config.yaml
n_layer: 16
d_model: 160
n_head: 2
n_kv_head: 2
head_dim: 64
d_mlp: 640
vocab_size: 2048
activation: "relu"
norm: "layernorm"
norm_place: "pre"
norm_eps: 1e-05
positions: "alibi"
qk_norm: false
attn_scale: 0.125
bias: "all"
tie_embeddings: true
parallel_block: false
init: "uniform"
init_std_qkv: 0.037
init_std_o: 0.00731
init_std_up: 0.037
init_std_down: 0.00327
optimizer: "muon_variant"
lr: 0.00659
lr_mult_qkv: 0.7
lr_mult_o: 0.782
lr_mult_down: 1.5
beta1: 0.9
lr_head: 0.00812
warmup_steps: 200
schedule: "wsd"
decay_fraction: 0.561
decay_shape: "pow"
final_lr_fraction: 0.0
batch_tokens: 32768
seq_len: 2048
doc_mask: false
train_tokens: 263900000
steps: 8054
dataset: "wikipedia_en"
Each number is 500 + 50 x the weight over its row's rms, rounded and kept within 0 to 999. Layers, rows and columns count from 0. Numbers have three digits each. The size before them is the row's rms in percent of the matrix's.

# up: layer 3 MLP up, 640x160, rms 0.126, rows 314-395, columns 0-79
# down: layer 3 MLP down (transposed), 640x160, rms 0.0442, rows 314-394, columns 0-79
up314 108:521370444513577592514483474538532565504500484540618531520467463543447527468566518553510414470473444502572408580495502538528412488515441490551490483459413417509469443520490539496534563446555533489478487515502510435527480597394611495599525471
down314 105:475439492484517452496520497461615448521529544489503588533518457545506448486522448585487594546432520587540576573458421531617527459384433510510545484485449480466348532469525476431567464476485518590556470578449491444412488500530473580442555487
up315 100:394543530452533462473517493411485519532480467561532618486501601535486548573487481581417510494458567472489565461506606543480570484441506468572554520539510538517522479558536455546492561509461548474532426399471604520462428478577394410578432444
down315 099:575464487512422510533493520409461497398489585491598565516464426531509478526465543553509494478503466483473561450437494516421400488406607501521486476443450554620490530473498433372583511572484549515496497434557532485521573434492506480546493431
up316 090:425489412532496523470592539579449490525523594401497439540480515447535487513544466491488534487501510555479523617531483495477479510467461573507515472528504494543495501494563622490545478525532425530613461445582476441450434520536381424481422406
down316 089:455379503478484490488498529627477484538460559560559483589445456451426510462484534443455630535561489433491520508419493451455519552449510441480549545527566567597514463498530582500523486480476532462489501482498536515530469498522516514491528444
up317 108:463514493520503436444557608466588556482428515406468431479464564515478461522561532477422488432484478474505453511555518461522508530490396576528471454557486438494505475507557532504559520503398548608550471521462464413497515376519510513542537519
down317 108:432546536539518558530498532465569470431431450432472509490488537519557518499589530484486479512466463575524551475527427591431479499448525505543512484559447520434495492531589411503513524476479509570515440571497596504455457465484471490466533556
up318 103:474513505483455541472504449501490531501404488436394485520453541565506513421496450494488560574437496530500548517438453541432523452424471609478539567468482542560453512590525444503527449458523490352506554550452526475505513541450584596500474509
down318 096:494453509464498490469431433562574537536423442587558489423495587483446543487414434516468523499538467449618510483506460454573454550439434557476533534472454433490507579541444510513501574444533487490511520554514604488439536460547596435391458569
up319 094:488518574461501482513522511460476477498495423523479375428431505578438476468431496452510539529448534566458498586506506525498463528560457540511489499523532511457493473398530508443494527523500544634440451572435415517559621497498560625487475500
down319 092:494471531531506590523467468583552545494465517514567562514414506469481475428537464512462538572518451600512517583565487427367445514468482459583550532541503462489437405496531530498548471533512470442525466487509460421539482523537500524379532416
up320 097:456422523576497397447467484463562357485482558519542478455584463464486538543389512564504474435541386470615485389441477468540538457472547541527473481557505507524547514545514529483493564528497466523450508561501418558439468563563463434549419534
down320 103:519385392532458471485427491476517538458445464519517518508597522589387571547589404531514509482453517474476504547628429541416558522383504523410572451484562503434553472443466490485492444524468521474444500510436443460583503505499571530450521591
up321 089:498482489450442519495518507542422508526512385448645529505493398499424548544542431471501479492474427575589495484510549547531535442509578568462438468533459549427462507489549602560512527524558415571467524480462517452466447478553539607566422455
down321 097:523547376495395510537512546468528554495472509571398496487509593518523552569475554454580536527460531480482584573462452544477413569412441457454523477517476479509548509490484564577442404476537466555458550548447443532484568453465535479530475485
up322 103:424411553499477481445539544446571484463507418430521394451442513586593553542442477437483374514473484508490417516542547553538543536553561521554521504556458443436516484502443501576574531422554528516527494489528472431460491597557474524555562429
down322 101:565473538500460520441545500553424439402407638439562406495426555463462493510498509469509460511419525457509485536556542468390451513445633444449529483472399548548455623528462529473544532586480466503580551480409454481470458461537522598529487490
up323 098:512537487426475582489471466553420497502464480581444631463489524484417565496534442534483585514510450466488504552477525498603502490507422569478494617432488450569492365563515542512519509436405540547415511448556589535503592489502530541445542572
down323 098:499437452584466496562448470532476397498510569546590514552541458568496500444514511361507557454460545447509462452496543559420517482445534440424534409548480586519511589521467442511521511549542547544520472483564475551523491448542523482549446507
up324 107:539481493580513412465632422404489503497415402425495508476481486518441498454491498462571439419566505449423520428543440629397493491596574519593479544492444558500519482521591527501481440438569474386509496504466481453526498522472486509488499514
down324 105:483563515485525450539627579587524520499539543524463520565529407512458488521501495503452520408457434425466578560519500512423487455502523580470466501432464473430460443554418535469490418419483421460561394378506486478503573456482504535476464517
up325 105:484599481580501452543475564502526515402447546573487503478467489518438449559528556494512564466475395512499509483501542511493501456413526557530474503575557509534477474529519512491457565535471518473504455573463573572485448491478513541545468407
down325 098:491542432514519554462450421534494548472593471645512501540530422466416528525539485575535417507509576486474535438454573580625525417534517465536484500560537556505452527561562592524485592461469512485520469488485469515411496518479481485427541469
up326 094:539554550462543480505404535509605551544555570477424462469531502437485482521463527491578569567423516467486532487424488438491576449526482451465518543483490457566427624571472543509506390475538504532505492481552523480569552458483469475482661466
down326 098:523533496532450460456584560474513444497394516511579507518468544472499496465509432509539425469535423452584566457502565484506487521522507474605538517539653508563523466525457589534527498466494423474506587394429495506408428527554499489492424495
up327 102:503436498432517482459514503442473522490519522510509583481628492487583495436423478537471460565493532540442475401423477470511462560437507481505419573545573410501504570424477473600487532578531495479483455532561606411522565552460477484524519515
down327 102:550557387509489484584527496529512438470551496552408528503393530460485478500609486493434474546446490497545498619527512478496602518458601568531532498496455425586453587510495531484490516449428535468478510500561596517469466481465505513422488523
up328 101:423509488645486508512521476585515504559501462433417499481455495486456562492537473608448622527533454466539474605536478525465554464501509473542534494516576544450449539497531482456528485476455530506453456511524551512514436522592497529466533397
down328 110:485601556551571500501501467490468462502573527469548497589418558446473490536498549518525553516461475482378526508413434483475539564486491588457499542508541466606532486496488546553558420467595504557513468390461516604414559556483474461446608522
up329 094:553488614464473495509460502465528593511496499486545468481507487531436519578486438412432509553576467584443493510523532534477549404567444474492459403506525548455479518394425491416431463567477517553545547379542530486461348609467540531519504493
down329 095:430446483409509488442480603520499530441496569532528464496509482544469536577457525462399435464466535504526440480467475436516439518395563414495583569492450512443434487462553566445574480531510458542595503533514484354522552477396440445421480490
up330 100:499514540554515561438437525494502557520437483473495436511532469506509525382408472429490503511542491421509461392528479547540445508648430496462553511444492521502469470392481530520418388497514540562457575530457581452535543526517423472552528505
down330 099:510423514503499500438443566549437480465432560477303564551472436537494555471477548461577543490527404495496484443505429480473555532459449502467515476522530539492523426461564436507492504479512430633447396411407585480550538541582557537522515520
up331 100:511553459532547575489582520531480526438577470547463460531530466481572376489530651550542520566545588553474445496579504471415547491484503439491410526549495476511496568517450436484577481424563549545488520588467437493629407545528443496446505492
down331 097:434572467522475480486542498515442546516482553485543552537558489538498521489582587488548580576501384507442548580403489526561484479455488467438472437544514598501528545539550532452582508546545524454538534577498470425526567463423520537444411400
up332 102:439506453513505534540520500464484486560523517558391385499513394478539563515486427476502494611480371490485541554521531535439542539476516562494539520500566477484459544554463545498440487322442475421441479550440468480498561558482583506437436510
down332 109:502452412534413536541511485411514483463589571567484537473465523514511482529565480516509413475492604535470604483506460499554508466525554490520651468502567497446506505573445543525519476473512557439556445469444507467549437423475487522496455430
up333 092:443488386435532449434510388512596410431554408484438489488448569482501540555470584517559384584485504496467399509476562517525508419471574635442462449432456440499504531477500530545495542499482483478466558537524491508503491483459507497538493456
down333 094:459481512469461520572463544567528538529483474445479430501512400476516491473488515606537448570535556507488494509488482566523542472521527473526476481486541464428451425542446483524477541513521561466393500446440587469583472524554517581461458510
up334 098:438579509419452559541547498458482479540491569521449623484435448505536517473452472423514575529485469525573537390416509513421450461546500474529517461467519488457483530448542491593560507487526497580490469527511451403485530576507496456436526527
down334 105:492501396517564597504547438514476524518516502474456486528475582510573462596471515506513478563541469449546520384452497444459450407468515582453659573462495447514493491536569477512531496524522476553512465485491482422539534571498530522476518460
up335 093:462468509467605515461548520462439614526498436482527434430395452466525493398481539528504480525584481554441448532503525476532442468586575450496586530481444388421477464539511409487500493475565470624476367573442508569503382520480522535474483436
down335 087:512495504473524519483353560459486427506479594562509501540467539469414539542449513468501542474483531482522523457506469487450463438525476455460401408439515568559482443482516554553484538509522545498491417425566453471467471527499473633532470484
up336 113:600517521536506520555445555379520601475437598425422541513482517591459498527538445467526408495506398519427540484582482584469477500510510428499441512608458440505506570514477560380469469473519490471543497454446557446516524454525465577489493456
down336 109:530471487499468509548437539479539533465477392481551436377504564340471592490513472553545408553495414455567507576566401539502495548498508552441486553520477589512500507451506520456485418517518552408482456449517461495546501532586476522535542519
up337 087:561494458599505548532469454473436495562599450471502609475483481524448545549500538379557558449448465480469555586531467493480475580586459394564486431514413489564461602465569464457433477483458515511496458512615465472493477419482463494522549496
down337 086:467534553527487461367471610430516501495484485517558494533474481571504513573581532553490543491576580542496534515419524506378603464539582497531460559547474485512499417478474535507516470516459504458578475513414511479457463541477511421531497551
up338 095:558551513524486500515498519480529548504469487459457446575471546444645485451403497532545504481534590519483505547413530437406524480574489489468543583452546463546480541526392470546538520508531493491514462480336470498630500490460585406518444488
down338 097:528503547458500466416497474565575499482424629530488519465476577596436601421446484409430538453598437494452485523444486534520486477594453522483548515448514610461517477522533474558395567466560451447530514439561523450527472456406477517560574471
up339 098:558450479441507485490528482391386551476456512529531483478472492536403507478454383491529415468533489493549410505474477409479490628488492431492416523471476549526491434471622500433464520566482540565540584501542539462562568513470532461505438439
down339 089:420538502564533589457489488493550480558450549517516422451494467400518480503573484475535477369506438607519486459485449466475428546537518481515521519458477532529505530506450555502391470421544594427491454471535550470493492558562494514474451534
up340 104:500473447459489485430568508454520494421487418543474524400478540431530535628447519496551462529466575460486476463412473527539498470505558449439481444516440536499380488440456442521500485504431494573566551524410568456390543527597518506454565529
down340 097:491515473484467501502444531493621485568554389549549515484465488503481477558541463615540593453429568445486501572488443510600486568471527500415495500469516485494442462481590477488569428547459445573499531550428542561505549555489499421601462389
up341 087:461545516416445568471477481539429542449454506492582427505451525511536574537492566499561504454490511478434544530437400499553439455429451521564462656493492440486462518560502407460464471488446509547430540385569442536514555487454484554521484510
down341 089:495409542459439453467443443440463491345552567447574504494429480457516489521488520611508506564549503530594422453491479453555497523554530495444551553459479521479532536496490543492523475502461505492535526464432486527430594529475452463458452541
up342 096:549497481456535469447471578589494515595509533601558487480560526530398466519495598437499537502472558429592431535552511466504537415515451466473471462410500589455541445474520488461465570510532483470436447485402464544474506503476473411554502539
down342 093:476604478498578532489520520452390508505571555478469501492437534525423548515549474525496521477502434530514533515503435449521491508402604517515609421406647475602587470525460357458518441508486552483518466507429603503523539477531539549553454488
up343 099:462621459455419460415516487425545446531465543543523581480494520526554443581610543600540486495445444497485476525398450528468514467514505480475535489466532533537589494452593466460507553484561478431425549524482471450553473617474561573434538498
down343 090:561403489546648536457537484574438587479522549549598478457496523532485477479457412420555456600629524518444480532481513459543466460376542486583527483508496523485524511457520521433537508469479500452479535493553532538509506427431554564500461462
up344 096:482513480523440529579537521528501583548596446464414498516589529421440399468435561593580493480455463543536498410452575529409527534543517512554477465527477439523483469485536464485620455486511538515484503473618486458471494466497455552473540479
down344 098:459518447471526544467430512433523499483486476522495452502520604558456456434554470470496388477497474490530587600479489405500557568542472407506433496464471483485535471543571487501508494454522546453452535393560465462525498501562532510462520535
up345 093:498526516517505415506571465496501478502421466524494552496558505511403530483562555500486543427512545546591494532472521540464449517608601422446488493527470449578508512553518507510517563517551500515476588469520481427512545501433513509570445478
down345 088:518480426486447534585429520447559496513576448527526468470480522397607508505481560518542494439413480510467594568583579382474523435436472521479459497507554487542514462503498541405551516430534545599471477471458515412546504542556502556433469470
up346 086:419445545461491525497522494456455511493496427382559523581463405563469456468447508478514503510452458535485516409479515445549475526496404599397491510534526557488497455456469510394585583487484533615590532513483489492480532472552498565453607462
down346 094:437528446476493449486548402541420451529498507585443462507558574511446502580479437528493552521512485479487529452490457603420486545531615510481506513425514555450528570577584444501417423480574482498518521490556474529453528512478560531596504568
up347 096:515553544488459473473520539487608503529457460535589588508402536423474564523527598540467415447476487493516557391473568505483515515518436484528512431555514405582438550472616427476459550467479476505410486448497437437500548460530432483463496518
down347 093:512416548498553586496454410559499433658549516439492556471528433461418423425529426550529456517522490532502472451518480462423531543481498517484530421460413473413460359486511509528426500467417533519527504485610518502555499483467517476533530552
up348 094:552488467602529450552555519365553607478505421514587440478462528428465455414491463517497526539534408426537495537563518493469486432548473524493485545580556395397541524477524573528543546453542508564432559453530489391518437447503549525452436510
down348 089:601448478489404448536385569505432553510501505540459495508450500592506512484502440557486427448495543551550546484554547519497492562372541486539424450461544530523471473435459469498417446467419570566480452488574504463503465498524472491475473487
up349 103:530447529515407561535471573480460481516525509488419440440514387568539480499546580487474435470444536408516530467536505456476417491483447576446440507472579531507493502513424522522502510486533400506488452468477551531380461546573445472509508495
down349 099:589442442483550524540477472396482564478526462500534596410428567480503498558478603485528528563549573497484355529477505520506367542517487504434453538437552504487500479532533504459578485549536600534553516539464403548473487502452496501452427560
up350 101:478515477456457571489484440524586542548466438497488661523517511503471488472457525462511465494518520427552502501443556487456456569452459544492503386502505567564504576507566441442561546442510513509473417491545459469538471437463457422511478530
down350 102:537503539522440481518565531559604537529552445439461455501494520505536432550527422462491507476564541520488404578533432538541598557503533510551523543466427480496506451545504553455403506374529402549407471385474526554525466529579572504511411413
up351 091:564442593494552474445495604486547513559419518488452543537445497475567475559566543540542446487524535559474546448478460462475456485492539595490396489508425477443494529579494485494478551508505558551587483527604418477413528522465455549564388511
down351 090:420475424548502432464553545567526523369386483439483520497431567515527409521517467558563495511495494449572538530499458471529541519548505579520485612425569506524477478596542479568515517479553509429565514512540520473440458463547452580497498533
up352 100:523552544583507474490450518459545561573506424407486480496473505547563549492482484531465541543477552550442541530586467510496381615450494489574363558491541500506424542591472479461437440457575516455494570531513444473491512501557383574446446448
down352 099:474516492551418463626507478571589539587495555493606404446440434629556433552483474520518553557439466432507527518452451562508418468425490416542449544528537501437536481534464497448482551477538504456580575501536595479606583435450471483479489471
up353 106:567488533456469550519428497498498599475506358515531629473533549600575463426521548496530486463514391404578432447437447474488490560448445571512531461497496463528514487515506436556437450474532489498539476441609548506504552494512454551399584514
down353 094:499448464572477421581512515478453554522454478623512454485513546445538453532513456517567571436566425533486412437408513549520561517428551537534441488479499487553482525497509554442637477431519478500503484512566492511541494462475553484527443433
up354 095:500622508454453450504464560489508501522510448526375522457507597482439512511428553487437526450401501481520477431473545521494535506602545418603535452501413443484414507547614549578501504571541465535500443476489493560527533521589486438513504477
down354 106:420463538462437564484597503451538543553585451564554507548436506572565467480503443593359506595454540556385517487526468564582506427540548498422522431544554503519446492481428520435590488518499510429457498423461507546536475570535432535480572493
up355 093:458535496457457448554459390470571411493457482501497580434428490545604477501573497515503576572416514518593464423490474487535528412504420516604532463579491491515577489563522415566483564537485553439507561508519473534572469509532556512513459424
down355 091:543464617541508500484564517440476594496508452429437454456478473606563443494400508499420416538490584453524602441564511464505497522514471570430464532491527548504558473454441485454477457496482530519555477414497465363480466517495489549581391471
up356 091:578494436428524511527520420498520519454501426425485402483459497545453508408416613462485605483460512415489596504548403505556530386489393488534500519567464504542476467465463492535532488553466497476564527480506520505502580464428495520475569422
down356 083:491498520592515535602479516490507487521623457577578653490616498581463468573425477577542531524542436456521507486598572501467455467507489522466415525512451507493454516513568425517599436471482469502539537434554398538469499508496437564525397486
up357 093:522513469541542566502455567585547550493473431491463513514450477465495464502395440417540534585444493557486465509521395494414443547594576524516455437515442431482558505345529536512464481512586439499545518536493439447572548551544515542369548513
down357 097:448473554517506535648544498554437497361474439521554482510479539462528403454479430495419521470546475543420460587522546448418374494517534499498525508494431440538396518529524484521475536503567481560502441503495540419448435521517481546565464504
up358 095:421469568415538401503502476486583575502508410438502576463416449494520479510477578470471387514476458503463494540555586474534484475518426502448626449501503478552443486426566549409473509514494552481542470524527525537605510510519454492623489508
down358 094:502499460537403554572449474445398445462508581560517426537455457497537396467522503504529502664535517541492538450528561447427490437571519561492450565450435462475582456593465511471521523435473519510498426449548473443450523539472395447555523497
up359 087:539518566480441513518524445580642456493514526418533519496500470467440503499499595454486547514428426462503547402454542474433506465530494468468421476511527432494500464590543370397455491488535370531507537462530552527502501472572500442462572478
down359 086:554571459462464500524512481469566470478550453569452472454424544496471442519475476478606444458529504517545548457523560559498497541532545572485563467422563527507404543526451598631479477602463485547410476507461473557549523482413500486593414520
up360 107:540455470471566524518522532427589451521493495408447423498526448448421498559576473464508396529509496453514487400470431504481398487353533523503463504531514503504503567494513549494485462596554516427503380483399584458486432448586520565572498456
down360 102:560433563534434546545586461545502519482530539596544492444575530424533542478528547535517546472443506490483530551414502481552457488399510451512488455522433469456438486466488512539488597655506548526445546510554634423543482519463577481497381437
up361 101:514458388492498568470527470477528476334559508413516497512542517478571500480456499429551471465537537493563449481486431537453516477457572511460413580531459461584600494427507484560543542454493375526479540529460451560514479570485566522485566565
down361 095:481552583546428412545553508450588535565497517495497556479561516480548524506489529477526538414491608422530450575470512523517429498510441505400455502506464540492513514520618445483468535553512508521517468495431505494456389530581492566463505450
up362 108:472615443546463493469535425446425478469513489590562480420455435474489530615454547424455537495537458440500499465458534535481526483421488605439495479478631535539450501507562544552497448516467544578523501596526432378466467581494528535554454504
down362 114:514566570503385392541502507489488487506472598471419481442521492517591470491392521534533379415502513518529575614519565438527485450551563513523525485530412448585470426543488527480465449539433427528542450613498455496462608497473521529488431531
up363 096:485509384494559481562583490587516475476522502592448511464502519516464533450491507552573556546470539461528545438458515499473503507504511448467617574443512521432474522466577485513516500431455442470447493473550498506426454447507438459474462677
down363 098:655579506455459454467461568527450504438451463537525417428534545528504483470458505435543466434478417522493507498433592524556497540503562576408407527534495529412484510477448484556480503512558457502551494563533515546555500569493553529516482458
up364 089:533487552456476535473521402498548562560478502586460466553511528406401548536433540495551496470542425624564509425446484490477466540493577478570545549537407514542505596499473378540454486445502504563494525505522478469487464408421400537487398584
down364 092:496320529531538459530522519519443496530512560386533460529520481464450521484537630463456544437511473481507574501498485488470498490495619507571452527390481549479480507444506579490565576442471557418576506504467567462457451542435513514435374564
up365 102:439496502499501578489531548471452442390550511378414481533522492529497537512464405443469561470558446537499462417480403486571493525504456491512465493576478517558553594441488512471361510481473507614506467542540508565515444576563471412554528500
down365 102:532560354388435445509469493528535532488459569493425476541427512510453504487528465584478395534457530463535592452569569443532547492487428616483563558552521440561513568485506559484487574556442515526549597544523429507503513489539439515455498487
up366 112:538487429495502506512386509471516560575463487510457472482579481513368472570547581555461467499489507468674513442549597410484499410487416513615467461515512556525533503413513515514482498420548428472502573541485487512509371556485495490552514508
down366 128:506482452557523566522373446436519550498550464531423481472430539518437533416520527543532532523586518506441483488544556407516392575551564456505467483511506558501455373540494562488490560475520527460551484554481457511505544604499563476440454536
up367 096:538497420556519410544453546439537551431464472512493530606469496535559487372508473509474512512485436523447450552428489571560479564596405536433486483511538534488495518592475576502375451523435534600592510487378438482425451503517551466528540453
down367 100:462510494431494556421490514500499487438509438489467477498586593419540437440551539465567504446524401451441385539538528493585531485487499547505447452536556466536453457426546599503554519499439414458449408568495417591485520473499536511413467540
up368 110:579514453444458513526410503570418550470490531477547433525517468448430532405520479549421503452442565462540466468546471544595447543515511438500526441456503529555571489460559489594458499449549473518444466516524505622486496574541508450556565430
down368 123:368599574450534488456530524497370487514526562508555445526546449519459430506493580493557546500482466492442513510509566457570521420570407495537427449438554453553477506521466481525561492480503497492523526434404534467506445561504517502466469594
up369 094:456604497394468514487515507520477515510551561468532478494410536442464551390570558540521477397557450542463458491498515483535396509551470441397451477472535465488453573531441444581518500417482504518413383523494453518526524570495509456502520524
down369 093:499476512392477589467438504482572383418478546539467543477497540495549543506469455466467568497406555446425524494522474544492585481574504474497508526599570538531479378458491479498465542528550413486479536543536533523554512474449459570446483486
up370 098:501499489470521562448512461538569495433510531484466351529513454525576438476437545421536506424488415477496489592471486505613577472572565491498530489460442534499492580529547558459470529508533524522469494500534499440543508382467543569483470549
down370 106:530556522472543450511527528590339541445432433512536461608490516506511476423503478534522453448489578527436421486430559525474476533512530542515550461638506584511473488467490440544527526530414579520497508517505563497517409519460478485504529486
up371 099:521554475413551497500599483438521507546524423413386451557482491607453500524558494531523430547555510499481403515505546506521419515555520544446540589423475484606428570566562521397482560522513533441494545423498500482570498549462515503510493569
down371 083:447530504501439466527547484472523429549477502500457502465530508394491570500482448527487484538483515449522463464526505553494535413602560529492473486476502501518511523484450559533407547482522534526516549469374399555530447563413426520482488540
up372 094:528499477490502475483555544508451431405517559517318438596502521578443383527568530521527487556506539469460495445504508553555510569571480545421427498528535569469598438512508527443513487450466586558517403542571487571593489538473466488466521547
down372 095:554592482524489544429461484511462519524542464476527467521515545416608483471480474556481441541591545540593405522503540482565451476478583473505502603488489470523446510375568501524543538445593501558444570429426469487494536383481529509445441457
up373 099:479592463478493483489434524485460449525570577443444535493554471544535502528503476463480451539418586497457487517411513594512485442447481500443427500414484472566461458462490500499516498418438512495533423554475488522479588581521417534540520557
down373 101:528489470483517416560482508501532469468490528528453433516539627440514458445490472452505471520520552481483491582582466441421512564416507460488443541436459499555490499575549538431473638441551437531492507447484438500592448437525586531455421476
up374 103:469416491576538465467478458459500439564446489378470486439506537474531496411554447597582545443586619456460500432479491565468490455466516541547476470527463500643584478524512505459510419513497467531515535583459573544457515555497469487492464476
down374 091:411425502404453555496371469520462540533531503601464503543523488483507518487464385508456483457564521488528529512411456532451540523507444495552442475438443595541578485505547545438501483485413562408473544523507476461497570551489461504504605488
up375 098:539520550528587526406535490436481460452540496459467490458535535538562518488519477461530470491528508535463440550625535548510501559460484471508433472401441551418433481508589515515386410535470524513596420467573569436511524511516516544575579517
down375 103:429465474560538406519529532514460463541481445659589533429503458572424498566524486527542449419484512485486519454554439471456548499543572487421420500573606536521493537447481519525565531537466548540493640546444487335486508468532554486446455524
up376 094:557465554494507449403455497488580502545501571524457451505505542461504529525475446467471582434521428444483467534594493485418548594556498552422487575507503417449485586552466519474486550532589531488552485489542604453465434507534424460501549441
down376 101:465538531560496508500507492474444511541455510465502510508517569626438469506519523447481451473475552444565472485458539532582492438462553476591498517550483556514499461419463529485523520492456455591447569544500422530573412441506572594522418532
up377 105:507497585605544553476536455518469428524501433550460462570549475482401451578451399485524442492436434501471411527561488488517479355544478558512449549491497444508519488556488541475490427454535508541642551551483566587505441530576479427521501485
down377 099:455525519506482530512502605602553455543548499524542522406376522450544527559552465470488589487401492590562518599472567503456591400461545532470518584460482539516560516508580500450454434498476547539400388510437517469531541494465479472614443490
up378 095:479570437488496513523525459495487454535506581511508523574434499523510442399528552493565547478500508515458505476544545488466489472411565524552473478388555417584465455666581498497520442469434514517542477575539436475474465491548598471469388570
down378 096:462481485474563493503483433532519428455426504377554551612456572524452615465492448480504502532621522505561488454504531464437489590446501540388504513501407521501485453557449505437494518448494547487491548506503558459407542471498553507480530497
up379 091:547537484494520510603482500410516550553389529469410520475540505521528518475457500537496463581390539525547518611513504499516487431523466542477491467530518511443450554513553526534508499511477442453496514556410412538505490518462401477552430495
down379 086:499577524403563473560514449517539561481526472505447563532427445478535472461483413506545506440621501447549530449460572423581489420588443498533435572473575457483476462548500541488482476486490507458519559550502508534502543447517444443455450586
up380 107:597566490480455498460545506439482484542534472472525428571528416518455463488520570481549487545453445443564414544512525558468416430447516516452430529485516459478530557460558526469525479572481567467430410533585463454413509586551489505438473519
down380 104:552549475554433521500545500499454536588576486506472453578473477530499449536582521568487551510488500491456459481474589537524528434564606386470501578423517491515529588424465491503389493417593491451519479561533544509514529473495463490410495474
up381 092:540562521568565465502524497506574589524485458548520443516496499473529478544465492490438540481548512485513467576496501513519517484472537378510465436391515505484473525569565464513579476497485412485478551493533467443532461538500455485451497508
down381 100:531547483517425585515413516471485504441471537584467556381510523490525558507510416492487547589502452455380495466465486458494473542541490483470518522452424534471588487537323552543528516519489420405451518566490526536448538562484588383473528511
up382 090:545490477494511440460448614404500518509522479464504549530408519405475492482499483531460544490475498470506477443545521478516572510467469361476568484490581457545594527447441559521553531520511481442498487528457473426537514534588440499435465488
down382 089:598463508524533522573537519552511472525550555524489453457477488497589534561533477475525465540492513481538481472484472433411470564550574514458574491496454463482437555551475475512461489320452483532392479414446528611448420492491510557473574512
up383 085:569425458514566536444450431439506562487530608441487408487588497414492518514518445514487518508458516553482490554571543445408461461428511608465490487505511552445592410421556522447561430563471546517506455644538512468516490496450526523447546577
down383 089:485471497513496447442430443454506455547508465514542491487536526554554455487677525459444475441425481413472553411500606544476455577567441499543534510550572523439429545489475470582513545475608559515482466523488522478523469466597488531502489530
up384 133:528501482461520473380428523514543528574480501446393477498558462507435480423513583577440469459525523524567389379473499514521509523560450506571494468554462559424516470353529528440452470509633427480565547496464515483361544505477443431540468518
down384 138:533560508475459519602404490509557561559557538504464519523489421470510482420441538526485566529555524543478506491453500379523423530599511503507498417495441527479514365459426577524536593477416469452557393529468437545448535540558448475518467514
up385 104:650545555549441484482536509454481444581565466501514468468538454510522432455455485438492580576543440524506468408438412520490631481433520545533444571606516456545506506393493455486515490452535584495493524558519525598470472461548500522447459513
down385 104:491484582516458502462562539535446523546597452454485510385429556449471488496538427381550522456528535498599509466559541522461465541521496553515466475452478391502545545503528514539449537469455438500553504552438475484450443484553500432605408521
up386 083:585474526434496441529536513538473455582565488421511480491435453486514522458485519478523515591466552542455542419481486487503632465358489488506429522459416606508454522540517538485417518477550529558422500427501543472506630438526399505550464573
down386 079:462502481501500480491355494533511499454524452442499514499468486529554470489445494481579477516443447484484468541503534400522556607494515581435563500519529458511566588558449432414591498530453406505494519503513532595511531463479423467427444500
up387 094:484486505566455513452517488486395468440552483618495505567495517493644554506527537500585467471493494540415582579485461541450494489536559409532498442578510543457486573491488496475448481493527448444508519448467532534502438443431479488524447495
down387 091:514533502469463520504605554535447476506443475467568522517582527528527402534528456424461536475495440556558465546394509453468451500482495461540515466434494588422531584545540501505460639419558480511503586488459561460548488553478565512462424550
up388 113:479488447444480544479611527460436559512516528417580481572460422452550523390521572409587496534533548453474490464467427533478475534505539477477498489501485477534518486511526523485410459506514437600520530555598519505534514503447446540510459415
down388 122:429553408580443519452499476495569546436452470542519413508517510484608552560495570478519476579530600430396601514500484488497548469493474578572435544560508466448503442496523437442525534474520526534452532541464425543556502480474544471460547589
up389 091:468489409527503508433466606606493500522490444438506443470512549597508517521419541446474510534494444520556540538566469485518559447464589478577475580458518495469474470542593401462489488576501535567534547506435518427481354562508525533580577501
down389 094:514562559519497448470547475449477461543561564613392497425481459490539489478475447427498480478437528371449553533520550484582512559481473498499541446579489548513577538377505504470603554552509515516493450515464502437537565450474485510512417509
up390 094:469436624560574499528472501495520521472484448567423525545452509612532396526456466445535516499450503578520518548606511482535473483446418573563576420398478498466476513405454573501541538493487452522589390509429473615459420534444579517420482522
down390 094:599516530478496522408506548582522508554525545516530461484510554435557502490445537472569535562516555417456485509493491526539534434533411487531521539597499536505527499454582522450540604485599498419521485439426476575515461547504443533411579452
up391 101:551519483590556518482594480507477505506489502532526519566488429365496534511510578390529509490519518528528509464545528491469547563505628422437499376544531504560425463469566538481539493487466510421540586442561448513456476438507476497432533532
down391 099:559377517504559494506454460542514562544510500453502480550621515485531563534418478512406467543585509528511428519532505528441446502566549485455544450457450567441513516502512485469503530567465434513421502532503430552541456394549542487482504585
up392 091:549518488485490529463467468490573443549613543588479560515502514463506458632519450460392418501498481446510540515512475498422501431486515553491497511458467458530586518489461380523499466441585529433555532445484508456591451416540474547455494576
down392 095:509474472571462408554503470571544583477407524449557511453483532517471507467553623519506581469427477539573547519463438507507526541502505551547487545487561498491458503568530505529512491519537531550484505567515570488408517463461575402561509439
up393 107:428490519527470503436551546487485481433551596567483468533545580518578558525497539439526491369501492467481452541475507494520583507504523488505509548520557410458453516451501498526481505477495460512528560409494430535383569506539548573458512431
down393 108:536543518504414531413553552536497366473465543588467485425447474542603598519521383474465480518526488489531447655510513553491579482412605480523438509515502528462545524462520530507448510515483540491409471407532476517553449550497524517562483521
up394 100:579555524403522473421502435432495450514580571527486471508478536451579480506456484521437526461466548469463554473503469574583540594386446490495498431487524523573531643459480553412415535524490574528490500518521491516489585494524454372506465581
down394 103:490465487500548469505480572538587475474492543462520474530507601605534454443510494593467454495517449550510515495499510632412505510474433546481453472550521474594523526573450494488453432499459487522457482520583450503555414473502567514499475456
up395 100:482601462503534563482475466533540508580524482462488541415401573460475528535530532480509478543503393568554550510533419580413517456499548483509473506544607483600462460533496546426497464472519509444565543434599524398467559482457512532478545490